Part of a small language model's weights.
Training: a variant of SOAP for these matrices, 4410 steps.
Each number is 500 + 50 x the weight over its row's rms, rounded and kept within 0 to 999. Layers, rows and columns count from 0. Numbers have three digits each. The size before them is the row's rms in percent of the matrix's.

# layer 5 MLP down (transposed), 448x128, rms 0.121, rows 180-286, columns 0-63
100:479555469434454544596496644563436580547560527412470473518484456474510376531464501532457545484546506546456469558595498501461544550522551506564505520527548538550486487497512581506451500510567534
097:511593503539454498599467424504522449529519506543439578489526475475549467541472496521531528524571562463459574516531452577441438632483472475499574566542484439481538504500510486541574486541546446
101:510489574478496459567540540500536481438415428490562504521493531537543530462544378508418469496476435592535517471500507520545517458491562516516524524463457480493563523468556431492381557440625510
090:480557494507431529440530443464394498513455518530469484503527536371499527538509521462475440548487489456496578510424503488458575543541423563516423527491495450530501552437522393509467523629486406
103:546582465494470608502542569469480404543500412499441498527467485432408480478478423407511459540567505541547527544518575461496541531507389453515442542537465562462584545481475550495482528491482523
092:561467541489474464412577433498505526496417528486454467524472481489598457597460440558459523488561521525549505581520495507588454491473498459525406505540566448568505564531471483517461465508471564
091:445426529506511375489520415521460454427466406473423437585546473577436491464473500475520494395551507455453467532479483464465494600545515516434567465471631515562602567440559529523521505518470489
096:512359524614395499459528481510494448495415448532533437641563547488553558513461528488484494495455556481541458533457458520472591580500520439555493599446511477539467517529379460553527539439530486
097:590460444495475496511508453611466549581510514498416507504414423554497489510541503531564556534513504498543418496572575440558518537559468468411440451466405436458519480572557444467510518525466481
101:541474490490470569547520510522550401463489465587518529487480511475435590544543465498493462593406466508643533569548503438516502437427505513542474522543442538490460479545434563532554525471539515
093:514503476545503469512561546557512555490512525539542471593468466543448568539427527453485417469390641527483476456456494415392557443437564594442473532489595602537479537482498509489564404574471390
087:619545525465463604521500524568446452536512481522447472373527473432566425475433480508520505545558494473428425466546493518511488473482471504487537535500472498512567422582551596428534518518425521
090:478429431533454457495461456508508526497467441548557458442474458509518450460488588525535484602386485433537433442564516532460542447569573542569493524570551523501535459462552568460506485598462571
104:446428536341534509525465562434488445480445473595577528501490496531537484442443533458467535461539425550410566445546544420425578435476454522486396499517491490459381529482428506479566450496506516
107:519488494513598466484535515525541440502513486488485422437462488526441551522451460481568487368499548508466553492508437494417563495499415537497540531516504536506497521528528476531426489463483523
086:421507390508466407523535545467547564485474470482447517462542520448487470560433436584518531408568461487523549523534468473505482522452472483466472391561563493477482448511517530443608428569486461
102:520600631575541565480404414492504494604579545486420540537573503385507522502537492572461579444518523541543499512498577438539460435470528523475456486455439466549520569507455550472484458502504439
103:449458443549450472500534411458486452545527611507446386574546513470451380519515548543551502573573502514482543478541503486476534537419487512374551523407508544501472492470503552584598506484382492
102:485473584543512459525472525538593491565487489517515488561451494492502474519544450598530473571461551587482505580387537628533606555450588511543481531526560443426559533470549512574389486527428500
099:540466508512437511562577570464524464593513492544571470485494553443536492539394490442535521514479505483516534625461508470414503376518499503500587531450488492460534588491547526539493499552394528
093:435530458566546549521556565501533479469543503503431535475514517499446441457453458489493480406424432543503532549472390447533536495584495603593557428598531480466473488431464392466584592473485564
101:504506502567548629482627508393519409447464499426489441525464451484608533477543467476479457538519541595431442477429437432539516545444484510489459541471502464554626488556532453514486463528598519
115:432505537520522482509513501486485398628523515537509529544434430442498559489489491467555507499586431554390547452525544459420474452481448503455396529557514505519486473456434581520568467475502605
113:472437440423516537496576484447469490499527479503535383452500405562512385495492465572489394472447534488600487520482560504516485574495542466562536520454485530454526399484495522442502546489459446
096:476433394435502509438453535474630498456507491607511465461524539512442503432579524503542533527558436562585460492440511521470560500537515439608511550540477474523495503457499457461415531497520530
099:468501477461545468594482491552438408620454544532455561457481462442434624437458440510502515524505544525493518501516517536529459474528439497426516445490570455424452501542528473522603508495589516
101:513509536463508553523468485508497512398419617468536561536493492552546480515554550505468628456529507476429503474511506466541503527519556431455548535489540476473488453559459494498372392579501494
105:528525611589522553465495508481440514557456517583508546488512504515412532503408442467521515464430469530406411444498490514521560486467469556515506488467425603448441431488487454604501484448542530
112:560553497576575531524525363560414499578437506488461537530465458518562528484491551483564486387461535503403472521501590489458480499461443439421546554432496464467503448516534498583537418460479525
104:510605492489552455546446561462567520425503498507546524477517456511513519476532467439583492473477372471566520533377440573480416445511363521535467433499544518453479498496450497472482580481511492
105:521376433510503546458458558523498590502455449543421449632625472434552483469608556516544547530523530518565531439462446539586482475556522472491524486492472413513540469465518611573541518466512456
101:520558453460519401386482565495614486472458504482503539470493475644533460416531498537542477412550451527531516567573616493535521542522559481449547516508403449524451527460493511470443451523536503
074:577547423488446582543549587498505466494493495527377497444558419517485503512530478574502512437506457453628534489521466517529448513370434442435514478457418581529483425605579527440474507462550550
097:558559630377441523429565428497515484453548457520549422542552498465498456513489475482523536441551512473401588563470536509418498384490591473502475575586543484456513475500437535456548471529519497
103:396466537447472526447480460546444486469473567428502505455493460542569522456534553587451517500428453505541531495416483470507579469562454510440453432449445526579502473528489487586511494505547497
103:482427468452525446503502518519495461523466451558536489485486533517560461566490542533487551396534553464588468544482613525474469427448608599498485447431615442515523528492513505515433436610543469
088:499449568423459485542498510511440553511457462448504558485583454509552451587512591507495481473617472559450490516444590483416478506471594462539475475446405450538477590489493503493467505524461658
089:509517502369539594497523542498547524466572448599486453599527462548487474606516449524459480479561486492461539454474440548528528593455505433422559507496533468551497504474488381392530511556463529
093:497504475480527603488478406501374457503502553457433557524515515467480518491375551481495516421534476590485543456477454439435580389495483469548534488512461455492510519495521569524588474601480514
108:532471495397476439564544422569452572483537550520566593478434482585531506436609476545536503452546477536552468513582556595496396560449448500551562402534482527533567534502460492483525520543435487
101:483435568515565408474520501550523605520514537540610505447516480490550552531529538535409470568535456452547586537402507497497473484549489547590476466580482514543459510556445395484486524451444501
101:506477465484486547438542493432493516490559458442424513478477450406469479522443601396537569346458443547493547490498524448586502515546636467496462620568578480529518541531465446360459447497464470
113:574440481525550547537608491534546495517586542503656469485584485548529469556569461533492480506560487436459554569464534507540483368482444527501586464461450538592490423459386478519509415527519466
099:456453560525475518554490542472465560568540490408568436437512502611469578461490450406452534467487513547524538424442560506472527483552505443462625422487473561506549551496549489488424481573465475
104:560524563426579498538555521474472427497621534527574541524491407542506574534450442522477470499576528615512590504519525557479508551530479358488470443632510483504498540557501530462522446462511496
101:451505508511562500462528497564503576448569475551516552504540487434457545482443495467555541580448461390594596517542600461469409496509420513509437502584491550536553496461484503522520461501497570
109:477484589576474555489514552528594492490485461500551508503559414469430446553638436520521452516459448466552508518550559478377491493476515489504597529526472549496512491622429558506494491584500537
077:495531435403466396518494567475468492585421410447391449626507475474514496470517438553517482548493557499520467573503534486570509566518448489373467459568530546535459482466535482454511507408435476
097:454544475460548523522474570482457530564510437468481545434497473446444499420570470590560502486475574539472564520515520437453432619454539410525522481417521458403487583442500495525495472483509410
093:508507547509483477439426488517529475427555459518404457538498472586445470588482523356439443481461501524457460430514531533518448561504474421517484544436485536500459495519519455584536507433567522
095:461549509481505434519503468530522494473496499593554526468449481552500530527500454352454605495502580605474537541459501457507446556484500479528566447467512547459579433513610492481505556499544477
099:511559444443527550508538574490517566445627539481583495438489470495447551418531552450500498522506444540525501453474444444453449376509401517500533534569434556492506501617471516460452515547502581
105:530589499507453588421494492508532385464432480454473451515421557504488625418481571480504487450520503400504483542581488482486487571495496530598419513530600570513480538504494507517449511487501527
104:603623457502444522589495552560438569488514570505566507474500466620556547479524454460541555528576513506485457568516451489454525457484518479502532532533560516589489502480541496417535465558493468
099:464543472468511376518497592481537538448450567542429539503531520504559584499524457506459535568466497559406519464478457535435464415449455510472479392472450577597548565505519512449447403507473500
098:467521462499475465525531501526494534460583416421591536493428509528537463476470485477599550547453447498482511524605549494500477487454496574431535556426526453521421522439419513520488494445336420
100:508524519490465551494493510487502464496498521442432408479573459493556566536472612554515563447522432450557508518523558431630498411482481454573641474442433550563426499536535539475430451508481530
118:464379489552510592505422490456518480420549461532531537490509508555528562463480490533497601495516545454512519461445482484514580624583436423484564529395449418581510509548600461493528456545530497
099:500478534562395486520492470489492480526398526511569488552541442523413534421458434550563533528483449561466514512552538460431565443497450474449488562449410524466512513583422469542472514528565601
086:603442462536492466524412416495464521474510462571588499515531439552529521528590518503486445544521550499456514518616464504504488544423476448484571460578410490491526560534515485392400504434535455
113:509548468507413465536535619488539548581501581467516494559472586516437563478414488480489449394520509479477497423465489408548520384517465529506494544469423536447496518514487479488487422475500478
085:512496473438472479476484549558466550513479497481416511488601466426508589461460519506458524586519532452567540502520500533454528506500579439377526437571508555525573525469405550489536486526574500
101:540548564446463497612545500469464532426484488490525484607572490555544554479498425425458528561620545452466447484538550598602542521408519393459499482526475535531481610514488535431518502493501462
102:547564540545531504500478451514511464487521456534553446400455550444369516431568546530483489558480435544425457548467453572506474506456501465526443552569522449496600544525534446482498583551434508
106:392515481514480458442555501450403561531495496471409591554496545535468400453556451452539552523470484570412523455495537483405493569583432546492483529464428469514472510481566545579460484416516481
096:436480452528472480432583434550473436459521482535464465525439503486504383514534404492531547425458596534483410515535488437548536534407492476489491534491482522578478451433528477577428460452500508
086:462549593445478531537581491582465545553509404461458482486504467559487459509535486484518547521526548567490537552462586591553455477458454548480585521556385520543466444496465541550522479497481518
103:509558589488504460398468438465468605463613503422531521572534600509458544561517513434492478609505444419505458555528484452380431514479505478511491520462491555528416484545483528532523522528491511
085:649477519449472533444506539542501522560497460536385443370505515431489538480537547500415516524441560536556484499509508479492607394467489536602516532501462461484503473541496419524433580529459451
099:486378482495607566455529461542435506571510426492534468471437492523544460531500456430495582562447529394474455496486439468526592383538466492451474425514471430552510458475582387523530607460522499
118:445488468454496520532422522523415489437566479523557463550514429519511509501450469516442374483474509550504567567443497503522493582476529476450554570593436488398513490417515562459596552458574469
106:547503502528501434561585410482486502567421525468433399528486500430543433531456478510473417555517412551464542559458446408527491423474498566477460515404480471397504464573513558556435481491466523
083:454465538382476449490520474582431576568461516483405420552479490585469562513580429521543464500519465496483508522433540435493539611454464571405424464451353589446468505498503427519415514526585438
106:539450502456468533488479477567414586552487561505543538492488431565550516542494527498422477504572423521525521473474544456488506387534527426486511573489426540418500530417464508534542436474543387
090:555509471527489550499524458516479520589363504494487510506413495523490489532558521485438506529487601545424530509527403553523560594509466492549527493481568548495521514577458526601513493613412528
100:496495438532584406444496530519536540433492500514667515588479520559574480556445559448503406572510576476470493504442448527448474535515499543428409468474442464483535576462443437469439520490458534
097:467494638526427413508492448590466552521548500486483442418502441500479456524543457513535563530473468543486493494407432495508457455491443521484430512513545445435490467537524524448481594458391482
108:564497592549465457531522401563456537518496476509563469475550555550502569517524511481477471466494585519570533505427521408431455408511423556527581522502458581470548460575501476549624525523524346
105:511518497418480463517566537555470494413564499533562504523536503481508512538440428496512546539350513517557550443511488551412587472518499460437487546511454482524453483401579437505428513448504515
100:539585459476458450497480486579461476577549541588531635560452529441554448538478489503511549496490513533362486608550491469388492489500462561444565567514479430526488533446491514517579466595492505
099:548563508513593465524456454518453418544533443545530544560499488499442455464505487447446526486562437570448506566433410644477495482535345537545541508419557503413462424544510480481414445536525461
106:494537514464468508460541521541519503509435576446478496513570478496605483416538512467462517527432412482468511585427545455520479491422443552451456497491490505406541444587426527594530471405517574
104:567481506595504465538525508496412478544506453488356516444493450472492496454581498507471461508391518440504524532419526570510486525532356416453470496541542532464503541495556436554475541551506492
100:500532517523593407471504544525508486506552510443590515483475447464512482500526418545459515513467453498545561505589447479529464556602490452437576496563529388576560517481490460561481449470548542
083:492534488443432524466530431497562542509489530516494481515410451557516556574459610491445476444537520538319459477521582517373432550491434463460497503551506469525525429473519506447473549534565447
108:522452447574562513540553474588523514600515467516530549526540435500472376549574507424495438490423566487514393512536491466532565501494450496518578466507554498557519428378534503576476491527555575
102:518492522457394503494475534477602569433457458557588539550482589514411406513464487476472519515490369478521430454484528488470524533581473546522474482433429571491497555454544476506442602494457541
079:453474464481484433488510505504503483479400518478341521590482460561511528537520420506384529440543489505511500537556381446551472552518539497498429510502455572591503453470471489523459558565552481
076:476428441445489472478542447484476527457478497468444566522484461545460494564511429537539454523438543468450465515556487510580427479439557400403405480468502504533435371477472461348463494366541495
093:476548419522553429486496434534380519387477425551499477557532496500509476556516461474453532505511494514560534541472494581459512578577520460481512494476484518519518565463602569452381432492460492
107:559556456518505449501513485521484461424463435473476500531528497454477477491525454543491524477465536446434371485515554563415547557526456515512448539517496480412507550466529425500499590541600472
088:550411440515396535524439423479503460597459403446492458636592440501556513474473494509594528449436526578534494513517505556507433587592430494449531559458514471433534522483468473490482559476465432
099:577538556481564477539482469478514387558499608495535511559441496465530530520471506456453533465539496504426571453543485538533517433464536491535447547547432478502534532427460480466508479390591437
103:496590481466477458501565407424439487563456422455581561584487579444509560485518438471462522480472538478564497469447566501553512458523495389532465505496485511562578488581518465460460480542572483
103:502458498467462474507469392493350476493478451467511492456491557479530485590538446426437485520538504489458544598467444637497547542412458491371460500508474469531488498431520539520506501471461393
104:491508525559449475476567430452402468534526457483498580549496495499536454501535466567485519566469514531538473513547464506479510435478529462489547445611350502445414492547575480497454554541494570
103:456520571503475556452467575561555499542467420489527493621438503548522484502511474506561415483492528494428498552441504531557489526527501595485560505479481592456422440576452519564500558543474460
093:515490548529541487450504508533473506534537450422539506452602508477568443455592553438411545533520488473472481511422508459436540585518484567443554595417586531479487467452440413455500554474479381
107:431425500492453494545463460438605447488542540451419496442572424502447447374429502530493478476486518511473526603490522487489503437583553535428458512568620512572477516519480605580550503493516442
113:530475461475494579486555448550537524518523525559475444447562501477473581486441508517519542521487454512517430481414570494535548499585502607490628458544518480532516454500465552407559431499465504
104:429434554555444477494526466533432503517500515519498460452524511488564509448531469495411513458587550505450426535584500455477569594439544504514563361551553508634526572562512487502437446552442474
111:538557482432517592522542492425497465527463472486509500480509557661477448429503559442522495509409541516485493421525529488525489519415531567538578480450545434431411528499501586506557402492535464
076:471383577491419501472546508537487560612519537499368481482573430487487518442474468649542500499478463511487482457468496473603583501459530493482475465512469389511488380513518577479558441518441449
100:545547466562506524545529497526401514473482440599413435500499550518483451526467447498526570476546469519512488537658502540552528567481418415535528426575585498469527436444523438507449420482526420
097:526468442391430525493619465448479493458551564420431461495555414459499464517509534539449543518526534411505605527425417463531494504526469522398504534483460461445478464523555525375550529512466468
108:529580546524529433544508514452536463532461643487487481503556524463475476595508488472459599550462562489489586509503555419443509468470555562493534531485466505548487549464403564499528439538490498
097:475412509543454504580499501544470481528518464524567536489540609485486491525595470404445515417554495510445516491544493503361554409555414432515536501445425443459492512488552467483494533520606461
# layer 5 MLP up, 448x128, rms 0.126, rows 181-287, columns 0-63
101:529507490511477555521538537517515411421478485619567493484584437555508570541572503449514456472472533522586502470483557512492538463546574399538506550446510546483538498482421515464506482513503572
103:464508496533479579558492548425575483466454409518557461634439514501548555634504433517512520527499571497482465440489492470428499500475491467574475514463588437505484507501570438496471425549627482
092:520460491493592457487446588382521555500555527579454514532450537443655582505513565590511471572508576511454531458582557502466497530547550425511473505503534461475508522549499580497531507422535580
104:501510543623505488506506547491565551542450441458526458518527553491438475462505463489557471562477611526502468481564487605461523494531547430542492498501557401392498430513534513483510465610585442
087:347546468521412485447576563557571508543471475609492533502383493551539512473448494450584487546469492459509551498447494549521497530440579495539487514514495439493524460500531506439500437454681486
097:512521439526509401503463497485449526468483526576466543461413457549459552425576510507467455590540480490533411448596534569547493496452529487445404540547469478496434464550493484478519513482485491
099:627556520445525466524513536591520503507522489532514457448496497543493505519515422535535505528588510529528634431570516544460476592459531494501445445538508499515546537401499404433509522545484447
097:510503547508616468476488475428571462448432514515502446556591548498432516464575605551490537500549535521525501583598515519417521481463602519475543501466534509562561616429405527430445470440431418
102:521499440443589530488511447502516484510555680435531536392437492490514451466527501479522531572422576481497469524515486596562510500517474551454531524445580416533500525472548410488518475542516438
092:458514463418562465517413469554523509535539546426465573527465452502495568503533440545529533392429487447528530503449456544464570549570571450543399476605488542475559619539485526449482501470548483
098:473439572494475530458437491543525501549527558474495492396507569568435468483515512563421522503628468413556530527536446558543378452499560462497597560488559420497547451524438506431477584439451574
096:531481469460544482459491555445530469601472409619473435505517484484529519459479484368558528540502519375522467499504509617501426508491463547452482553580598538498539481425447616551534433439562531
105:421571536485544545506527514397538514536531480517469529478512588521571472458571501462572538556483473497433523474441505526491611489518486517510560502431553459424461476530441554499507521476404489
099:524505526503540499489504487543511418458506465416497527499418487503563461533432643472530439567513523555588529506496497527541468458519544472455422540534470480469485528614583475465418464551438550
095:532501487558529510493527464491557446535544455488503473492446450460543466465480456465588523470501426493463476419439481440521536521467455524430466390544577555560574505555466555559467592413535503
110:516477382557398534492483419453481497561405539509453583414437584560564442407600514563522614368537506409476467518461459560531513527503528518538517508485542491534493512592562529471490490442445534
102:473472535530533534445554562570495470404440585475435588628520489510569527424610502454486436500441486473526444527547480537464463474478463507521504455534421429495475435454563534498476484511517426
102:509557479546576659520562509500468506452460538484587496584459529561443525463501550455443528463538492441495419487487607532510505463520475530491522506477517510527559512547541553415536574501495572
101:527507451445558541531564509530445585496510512485567378520644495571580486506542517456546521514501428524520508442518518502454502503513581525493483515506451483462436550456501573443510552506505477
097:578365508471531508451472469544524464576437503456604484504512457471566504422541524405532461546499553496482507528584544569450440510514507522533473517532444483516491560476428558453464555513485532
098:491538445496537531489387481580492422434580468451491453551446583561514402517620480516583554546482501544507458458427576454436510488469585426477664412508573472533452437449568497531510521540458505
103:458450589480515459499564553527544500553505535488526517421427577478627586586538539421542500543530501449613522452602544550475524462443470510594460487482458507551431535385538435561586537435542550
110:504642464378437507551486533385510570442448527512514504457441568482619392444503525529400493538573507574601499443528469473522482508468539530542503509400448430550553473433575514457438397431501446
105:485475620480604513513577521539518466483504408420461561549613570482580554446446490419511465462509521465526545422504575558563468461581502522481440522537571461502494429523573480451555456531415525
102:459493517471535488504499515420515590494576483484547469549514522501434486478424480459473468538552498491486481424550512561536423583489517533464498459523449541653589514445561534499527427550510484
103:521464521530471488452553571491509516388451458545505456578463550557650563452410545468446489492468533510538440397553494475466530588525528515483559465507450470476536516456575573424499447435486492
098:466535394480487475433531475522442598433537584453518436525481493515585515519562465479443529498431529504571412525522446503487431539466507461518472559573510446471537627550507476431544517512552488
093:536543459493533518487537441465469542408458508589437513433502490474412546556461549503509514516528561473563475630504542529513550564505497515528466517471531537488572451508486470501521484433495490
102:581445510557465608487499392533548512592458547466501508432580467542560453432484521531575526484532584401440469516525552479550428379506553508486488505524427518504448518492495485501522481481488554
101:480386483491626501509542511518474583432415399569474543531546477517552469513457500414450441533463480579477587531508573485452520508527481528468467480472574489566500477524450597500493566493532499
104:555526408512568458532464549539515465462444567462342526471468548514457414544551565523449405427454391529502576486459480519543489494540415579580523482514532582456416515528490576481443432458496613
091:448505498456538501491474444494547425505426465497596509588458529505455442550493521556565604535504494512491472555488536457492612421566432524564480514665540524419498573542523525549507417509554500
097:504560586494551507486473553363477523591432463536404487492432495512538524452500612523486610467517505488507496513478514492538425501488671504460470468591536517424467500474393542444457463405535496
105:593523483541549562569520613490523510432504502524520576474467485536399458561488452548557475480516455535465485430459488521450515573516514580446616464432520499538533623533517528459534487545411532
097:418482466508513525599553494534535529608512520494476523452485402559605470454576434571545494495586497503516572437584492480520472495532494484523417500506419383497490455544556524508559465560447530
090:438545526509527488549542460423506398535474593473550429452565529418511573521530463514531465536538539466439566477402572526559531428596441522479479453433479509428571520417501531481529445537445488
095:578469489532494447555509412489601553528552446587502454593474525505631546473527535505516483428429502505443529461548526550464467376492545429430545434458535489546557471359480440491462398472524510
102:581427533491481493527506561532508586444496527472497521422510550491544522499596537487489432489500512447564534517546540396456557575507511420502541446533605499604513481574536479554391517490495590
110:408446564461441464519435551522553477476523463492553474519568655513457468401535475576544405546550569446535518591585555532479480458456540505503501489477458535410502527489465556460548541475531567
098:512514481447471597448379497487413583483580534491524487515507524448484466581445509576574524490574405489561464498460474593463565545464518507459554514513586472528545570397527463537541440473489497
108:524520522486475545464470481454533561415435586532491461584497509524477523495537458492431532552483556427510547476343496488516416425547472455570505457507461487583517520449513479525495465514498582
108:516512502513397577488491435478540553456453576472464502524543533500434497527460378474537475595602460453434518552527528445455425596512573434480539470373503405490415507514548499430506444595479500
102:515438449462501583503500403465468573507436471571608547479516545539593508485576472552448483460535509511549517458491533477519502482530538552550392458481505442442468529437490511632497492491537480
100:512499546526499485510423520613506523534514528510584531503558455518528537570452554562512468493491474437529439494529506494506432552543569547473499522536465557469532558498587547444449543538455453
101:509486483446461493508415496487610537460487456474473455406478521529491508553556474565448492440507469388509479533499478412512540515558480561485581477596522434585465513550479445513468578559505533
100:505445476544460545522506418524524513561424470574498486608460521543475627467406549453503483508549523517539542439500488560515568500518495531395539562552518424470501607537506457428498539466402535
081:564513536538478503558564415438441474563567476476421485439596478471508549505504371451596463463499554502527494401636568528541517426559535501461509478555467477514618515511535489529480445533484537
105:476598561512507496455529458428518511518496404513483505552449556541523460501516507554570579436428436451526490513611563541456457439478458503485526495568468551411584489581496557470586585548499525
101:423434533419528507456550515490621549548497431489501551540465459424475471518561545582531550455509582545504392428417454501499447464500455483489518359469517520395499440436563511504533538501532518
094:464509550445551485522477483514543503459516470545517592504477422492528509511523506550522475498544536550553497577529406444495472487530463478505507460553558511549515486573572574529547492485487499
100:489631494523555526533482472425495506494500470575561505417467553595500579475482426433474588383457464561545504439491546622472530493578513481578466533470516458409608466639470529482498501428544516
106:472527559515453451480457561575574493571499520483580450618502472465507486564473480478494391417501507467534515440468553526393524583440573461417521574539522483498556570432526524501536464436471475
095:458630467480378502475395585499493592560418487478525518472468564559449539571544412485540482497591584412506514468478470441477513567528537461469507497587471535475467427559495518476531504596460522
099:475537570554480488482563517466508454501449517572508518495592506507510584491444448500493550444431383525588541532386499471469420568439539441461455513457531511539477548490509509462579367601509486
101:530529553485503470598498486541479555519397496496458541372473526504525458572561455493529571542426565446458535472574472552497459557469452438483482441530495524503600536497571447566561450473552485
098:487483477516498461381514475515493485498530467592537571597488575535580544557459434448506428580549521478428458468525468557523509501558494444503463478589503486494573495483488503561533526480462503
106:479552541517488492457468475440492469475582611528501401562477493492523527525574538476480590456335594527547445517459452511527469579518584533525457470597483432507550506497489526521604427516542543
102:512420472586488514547460507536439626476536486548492484536538494415561514538552529449530445450518555447457582488457458502538430514515586505540493481530556435568497486528552603589508493523466438
086:543538446555576507456500463583466531539481508511515445475537528466484461535442508496478598408468665552450524523519517534505518473499465544625539477438541500552524440527537513509475446387455543
101:565521487468492520477468495520598544538488463542526430524486517442457588526507474501395508535591455475602489407505562469414445519468498557538576426484521452407524563480470527498533452610479585
085:459453527512485546438527444494511516493650416475524603480619590530526512531528518484549461588505464459551485498528510573513450512598504508472526549471459525499471493547543493597579559593576502
103:439525507514492401543442569489556508570501404492501583517442474593582479538454491519453569482460571460412450515474456619513510486555499490453560466520598489428541490486507532394504579496463556
103:532480510417519481507486469457457485552526503552443531432537484522492500575474442520440534524438495497586436449521541584547477532416564448530487406414566583629435482506501494457488452498502510
107:443462425429460412516592452560582526552511534480458406512528551478536482517444460504552410475454536531454537479461533495516422486547445499581486488524485434514537429566479470484513531446559552
096:556474535495502447416552423532485624449454518420530482504521484557472499479537461518498428527515480495442534410519456554506527497603516462442488471490488475466514551493539496518589588459486506
094:473547404534539482492521444432550524484479557486628511533460474440467499488567405552445442487521440508526472544496601575500477471471565639426521570493504552451418552531516557501485476563433556
109:435458472470481425456516506535631543570497431582589535495517574492503551471547451501541480467463451523529588538454495565395473579472517436468528449430428598500499505545515479501552552551609520
092:534509499395520466498478454509540556446537553522508494524371472448486560467492549477539531511539470487531517524524385541534469539550498387456456551482512544597526542474524521545510452450498530
109:565498415420501475513482472397568483448455468597468475527489564528504583448543535492488531494476402483502502515536518556528455502571546474599476491538408458531507527457453502422536429474479479
110:482529507484458556542449391489499548457509521520508474488424522420552536534605434578489546430539457502584500570469543564589517500425436579410559478421492514544561496574401510485493494551534507
106:397500552407509487468519603559505524440502532468523557504400469422501445478589541450534465440532514574516437486494493480440444487544465524419423421597548432431586539483504501516608473477519447
080:462506453449596592472500488523497475526550492511498488447429526550546516497559451515519488519456487457420558563469519534495581569512484558429501439441480542552618528453544467458527498452470540
100:519439526573424457639525536439418477480483428663404520491472433513535477416492502497567516486526496442529447503510469491506478562491534485483469418462457493515407527510529510446479470478493532
103:574514492547514524529578463461520504481445569468555510476540582484574538457438462456483548515474616506540379480466599522530512435502521620561502490415450378500359546618532554495504512397391486
114:554505502525510437499538535398528409472456556531516468438379619530584474565500503528571440548500564475418547494369405512439527566470418402472510466552532413464507475424573480550525503508454491
094:500521511486489514534480527467451420433483439452498399647517544548612430524576537541506465490472490538438503391464449531496457474556505460522492504493399457482434482423479514474494543393498590
100:521519485482565545586593552418547554571510513498537494499508521423545465549529495530556500457403528463490499471432556509402465602470478528418558511378548473555482517495424507552560566575474554
101:456465542435595465562425506449545555489519498499545487534500487453588476485449583603494559439452554471484466497441571425477512469432572534494469482575487490508576584445502429462492500466402518
097:446560482560493600518413523439588497521528483506485515527464571457491460452519463466440493519473461547461437475519491528535411475463534629474538426426540438460471536523610455530485509538497567
090:491533467473523512482529573406541477433498484524471443372503483527480588523481531535461469504616575479440473430507540521450442517534491370459469632539558456554554543450484499522509491547578503
105:556575492525427456448471501553510505501457564550511440544511456420543428482498456555530444540497552541555497551521587443524481496481530543481477507504422513527476515587514480506485517468455569
093:544523469540477464510487502600543534427514426576528501565458504579530584467504600530531502515536467542437481455538443509532545518531465476503539496473555461509536494493420566616445495462529509
087:600459527558499402420539439468485550426476472534559583526476464357612463559435434478502504463502426507497496493521517546532393555482541452454504395522469426441508473557485526464497464612495607
095:580534471483488407500470425547518531540552514501586523412504498562533491557464529489511507516515595562503504427457643578462511520479450587506486467572421427490444564396474436491561506469538530
101:503407532431443516541462454550614523467500447550470402557402609558547509483474457585563466577530461531493586511497514525477411535574450545434462380457445539513559502589599517541464485432517547
099:463463558530496473416463426567431483417476489499472514549496496486540524521602585466593564507518550548589503520634473525487483487511519463473452505555636527591491552397457510488519421551507489
089:410524595477495429493307497351441479440465498496481449569517484411439514446570506438454541480519428485457505442594560444493436494517493553494613486518480514474502520471505487544529494531441507
096:461510545506413570509433534553499428524492540599446415535419523504551485520510518583490531453508451509481511540351520443625471441553476394451477468561469503524452485449618464486539480622497517
095:465433511508464479464509491389542478402495567556517512435537470422565432533496474492478504433586549512490453477499438531480604589448451456544475436545498481452582492424521481530564466539611516
110:495461461430551605510471544499453556457597519505509416426520523404508465498404508561498562392526537515485482526515540438501499510407531483418415538536420500595479436554568485496561551538602582
093:529541545438530540523627470582472466503508587543498503538401631517568484569446484502583527500446502461498425634475516405521458503525424526522484510512573552446470490465537505530514528483534456
097:501548464475516537481475436425563542376465507519581514511564494393491504485504498430537525510564385524523439503501441495472510402537426404432400477446533489460514533554536476547482519440503513
109:574514522406470470582560455571477493511438564456533401560498494408521395431478417364504430502451498514598524634536525550473511527502522521482670502495582499556544480483486532447470508491499505
102:514478500573475478518435526421482426533531493511532473568525534502567520483519582510481502443556538481511534428558495579554505567495407489442399426465486508459497572509452496402497476451516511
097:521399434429523557539492565581507503435463472460474527541485509446554522483484537535509452480519408386476587514450562354495462521529523512521454464515474545568490518580469551538572576476502474
099:500567466579476449490472442491514502425490507425556476500589514519486566541580393492459519489489443565659450454591597470509528530517582436567547438489506473338506556459543540511510504439462479
096:541469489485538546513520505502432449513491578651510586564466503497491533425534402644569477546483493516581468406534512526446441542509516534570519392590472479479359505504582523442530428545566494
106:594540474479572559398557564546485511512472582498529436396515570619476527466460465453476482515481469505537496464572406437501439492515525533492478521469451456494524439498521436435496500545506587
096:481488505554541501459483503472450417445446559630363521507451434474562555445516529465527574511457542511520500536466471435489611491531455567488513466571472501501537445492446413470477467509466545
104:479461482493455428506492389400543448570542457466430463508438572436494470555519539470501459542452529490585534484594433521509475414498477524563498496356523533449540519441474560515524476446501625
131:461482479517509627580544444422554490512508535563535527505526524587535468411452513471609487475508602635455509491522432580494520490475500539452616492433595461466427594491504547584569547451579477
087:449538483507533551541463483522468485537522511542522541439520573557484477507593519559495497489499560438542479633458552497529509446538499606512587428480574588484387431525444398498439528548544517
112:493544457401516485425459521516544443457475484480462400570530608379579571448529481590464532519430456490409413489524478481508390511581493518489458562513497496479572532472484522562560489617515474
099:507606462614580526447549535590551539582453453531543504484510556439428528489419621465495418475477560461499440607518513420519599573499474495543462530555623518445453523454448509527486450502520485
106:526508443473470516541445513503472523504489523485433477579396529548464461518418536393537514437462556468508464509549455575543509510448532454493589519549556504594468556518427480425493540527497468
096:508486567421465556543497498551524534524469481544577484493457492484536520481530465318576522462449455611530500524455452510550565493475595563463500412453445507467495521548506557488571490442535451
112:465371590516515455499436379523483520435535424513515403446452555569560442508530495522528515458429549559472438484467501549499511582446467410469487545572370450501540533422467447509440530519477569